Weights of a small GPT-style language model, trained from scratch on English Wikipedia.
Training: a variant of SOAP for these matrices, 146M tokens.
Each number is 128 + 24 x the weight over the matrix's rms, rounded and kept within 0 to 255. Layers, rows and columns count from 0. Numbers have three digits each.

# layer 8 attention output, 96x96, rms 0.0837, rows 0-95, columns 32-63
181143108122122130108139120119124158077122103117145115109117111128119113108143182111139129117120
139175156136141133162131102106104127116153124133103134116154124094144120133140136111134145113134
092144119116095134109140130143173149127141125127114122133164157142153132097132112146134145156136
104139129131140136118112143131154146124114157120116119104135120159124141174156111108095126093115
098118136137134121107133153139115130079144129126158114116105131116155129135156130145151095096142
135129110167153110147126139130156131140092147147111126151119151131139137133153132168137116148160
163154108122098148073108134164123114157104115121126115114086143155126119091143125136145138129149
145144130135095142122117140108143129138123095167143102173095127122145101133136126136113128114136
112142141132126158103108123152115124117144150153140129127134137133118167132138108124100100122103
157146154146099112130135155139120114117105095087152123124129162127137142116117110153154130087121
108136112139133133109155111102119117125178142134117138087089131101164109113135119122143135099095
109128117092122105103101111134117124136126144126180160134148131097106135166179128138085130154114
159117097099102117171117130140123123165126148101108149146129158135134173079152115153103137123144
154132108133133146109138122124158128121117154143141138101123136130130190110139105153095108116130
118112131137124132107149113154093143178155117161142109133126093122144114111128135112116145097158
101109102099135145138141145137117115114102139131094095149128091126137153153150113085132114118138
180105122115157113147123160106086143095111154153099137122140149158153133141122151139103102121128
127135153139132146105120130121147153148139146129128132171167084165100141121165093134097147129148
109159097126119141128136122137122122115113131163142112111122131167120113122157134111090104109117
083122188138139134098128105134130117128137101139133083119154138123141128152125122061140106127132
115157137160100136135105132114092114141109145134094160136122094118147137131123150134123169149132
156159086126133104158142182155155138088098100096141152113129116129123126109127135144156118148110
120145173143108158127136150096153121114080134102123123130122098167153143146166096121135104125137
141112155092116110104145113134119097107144146153129150126135130179119149160142147148143169139150
143126103143153120125121175170117090138083139092169126176162132148128108107122149170137094146078
136154117108166159137111148113117141119126123122088120151167119125115089141101087125099173134170
103112155126138111153120133099145106128139096166107128180158164160115158134137123110143151139119
129106104154141167114099134123130140099140133130130127118154142118132153170141096124120126129141
134144157141173135133164114147177124134095163157073119124159133106134163143121116137133140171128
124152124140155121109116137108136095161099136122123156117108123146107119098131121176092148138126
119112129093130117169138138139145126103114103179124146159138151107147153157152156137106111093147
119123100129138112158178111120111160113140160141116100159108100136122147128133137149100114127140
110138146156124077163164138118105104075121155162121116133152137127117148145117132156168125125150
145144141120119116149123140141135156121145113132143184099132116123124119154130126111135123132131
122143138115112141138134141155110155141133101108156096128121130111127104125115142131106109098142
135181137124149154158184122118125131117145149128146116141129123174147129146112169143092139155166
150127124105142123142138119122157130125116154120121115137104126108111133123128124115157117111152
143119120121130112163129112118156163140109135075090125120140153111102111106125149163121168100133
124129123134108098137108148128110117178161120140169139125115119112159165146137081139094105095128
185169134141110182126137108123100109162139140145100110137132151136140117115150145086150149134137
141131123141128111128093136155136153118129115124134161100078141125100144138157162114128141115125
143102160144130136117115142125094093105140114113152113129136123131099122107119152135105143157166
119106127133172086125126123102088105134099155113122170119118118135152128095122109125154095204125
140121126121142119144091151151077104143144148149118121086119114129133120097138131158130141131112
136151140109186174119072132131108140118123127094145150111118092144110119112149125102121124121133
123127143145098151146131154102102127143135163090117165112109093119128139107101155126118092117125
096151119088115125159120134128085120103113141076149105133102142142142139159123091075131136129127
120098156158083102105134172134123111144118088100142134153124158148147155137120138135148106125139
144120100131149145122130149128110138118116134078101109090107114124149129131123110132144119139130
153134123105116125118151119126119127154130096123167161130129138136139100129098151128141124154128
114140124179169111095158138112121135120132180180151156155145119134105157141159150125078136095123
159106148129119130122120118148149136106136120091136145087133139113115152145139139130142116113128
152109102137100103157140113154163120102133106113164110098141098079140122146143114147145112122134
128126119119167122126139132145115133131122151119077098153151086142156124086107105087165125149114
091136134131126126118110141111135132157124139104143147150091115123136148105136140094109138138161
152126109109133100108118138116097092113138109127134146135127117097130128149169127137119125154143
154145139156141113122112151144155179108105131125168155130139153133143137138165124078160159156141
088126109147136095123098112192115171126090161111079119143134135092161137116111119097116149141165
105118127111140173136157145071132144181154176156109110156130138106123102147127121149152128119120
106176145143114159149114157099107153132144113156118159169106151076118159156102128142136094133152
103077128107137149163128109104119085163120130137141138115164183128148179076129130119128151100113
132160139148165119158140108130132121113149132131164129113097093145106132107106169096113102137157
092090096117091122124128149152119144148179104141131118166114132081119124130148132144132132110145
144118119122148141160134098113154136151132122162138137112137104132093137135111151123158118112123
146127071141167120174129120167124123148110127135133141132135127129146141125110101105122172139091
139122121121133153157135120112100153133108133124118141160122159142127096116113129118137125102126
161143136122122120099127132094141154150149117129136143139175109101126152133108154140090093143123
112105132144113141127158135078150134139131120113097153135156109155149116125178139116134133096108
111163093115158116126113126148122107120114144129111155109136145102081137148164095124107140101148
125131135140074119106134146128156161122134140142128127150141121146124131115127114140121136146141
103107115096174122157104125106141177105133120148140127124107158105140107123123083109100101136112
139110120138164100143128110144121143145096153139148090124141136142167136100152173149122088166127
145092137116126130100142102134115128103097127125135125132104069141135118127135147127134119165120
114122105135131138109122132118110116104125150156139109116136119129152120109148109123131105090134
093171107106137156143128158114120112086090148168102171101097164108128122127104132121147122133101
148119108125114120116119074149170148153131135140123097146130122121091131127119074132107118144082
118122138085130095148118167143142162108140093121116116116128128122111123144136117136093131118100
144117135137106122108112111133115175105140116134108146110088156126145103142167127150102083098126
095123138159117154172150164135105174131096098105136081118137124144139141190107152103114132149132
114123137099162100133131137149103110149124105134143112105127119143099121169130133135100168129119
122120158149109134096155109120094085163165140100149096115095134128138122103107162142127145152136
123121125157109123147133128128122153122145130128095132136107111127075147149139138152085129111122
157161148147116144124138140151142143100111114157091112143146143107134070080098137120097125086135
115133146156145148126135105098106145131165093140116155111156152133102164122138115161135137128124
132123164147103126155163130156089112122132109121131114108129134150136154119168101127107126096139
143107071133138109148121093119128120136117151136108135087117089140108129099126117123106120154136
102149175131089119122161145158123120127131134120168136104093106114106146117101081138144121126127
149141174133112128112120129147112092125123145164107150101152112152092092119151113160160111123144
137129144154109122118113125169135171124129133071146106139114139154106145126099120133158147155123
131135130116146122138141128143131082168126109133130140109135136093129140104154119128101135148100
090131130171111130143131107114153123178136152138086086156099104090144134115143120145131118128133
141133126150145121130148155139127093111097141116109138117131136130133118091086127161123103116140
131121135123087143138128137153122119144142109143142172152109100129170170152177142146172141101109
133146139116105105118149122118122157140126133144114080103129148124140122137130113122131126144104
148110110162170128150154142125136138157086106114143099118094144097104099118163139122128122132150
160159124130139130115153137095141150122152082086111120128149156078148133104155104145094138138114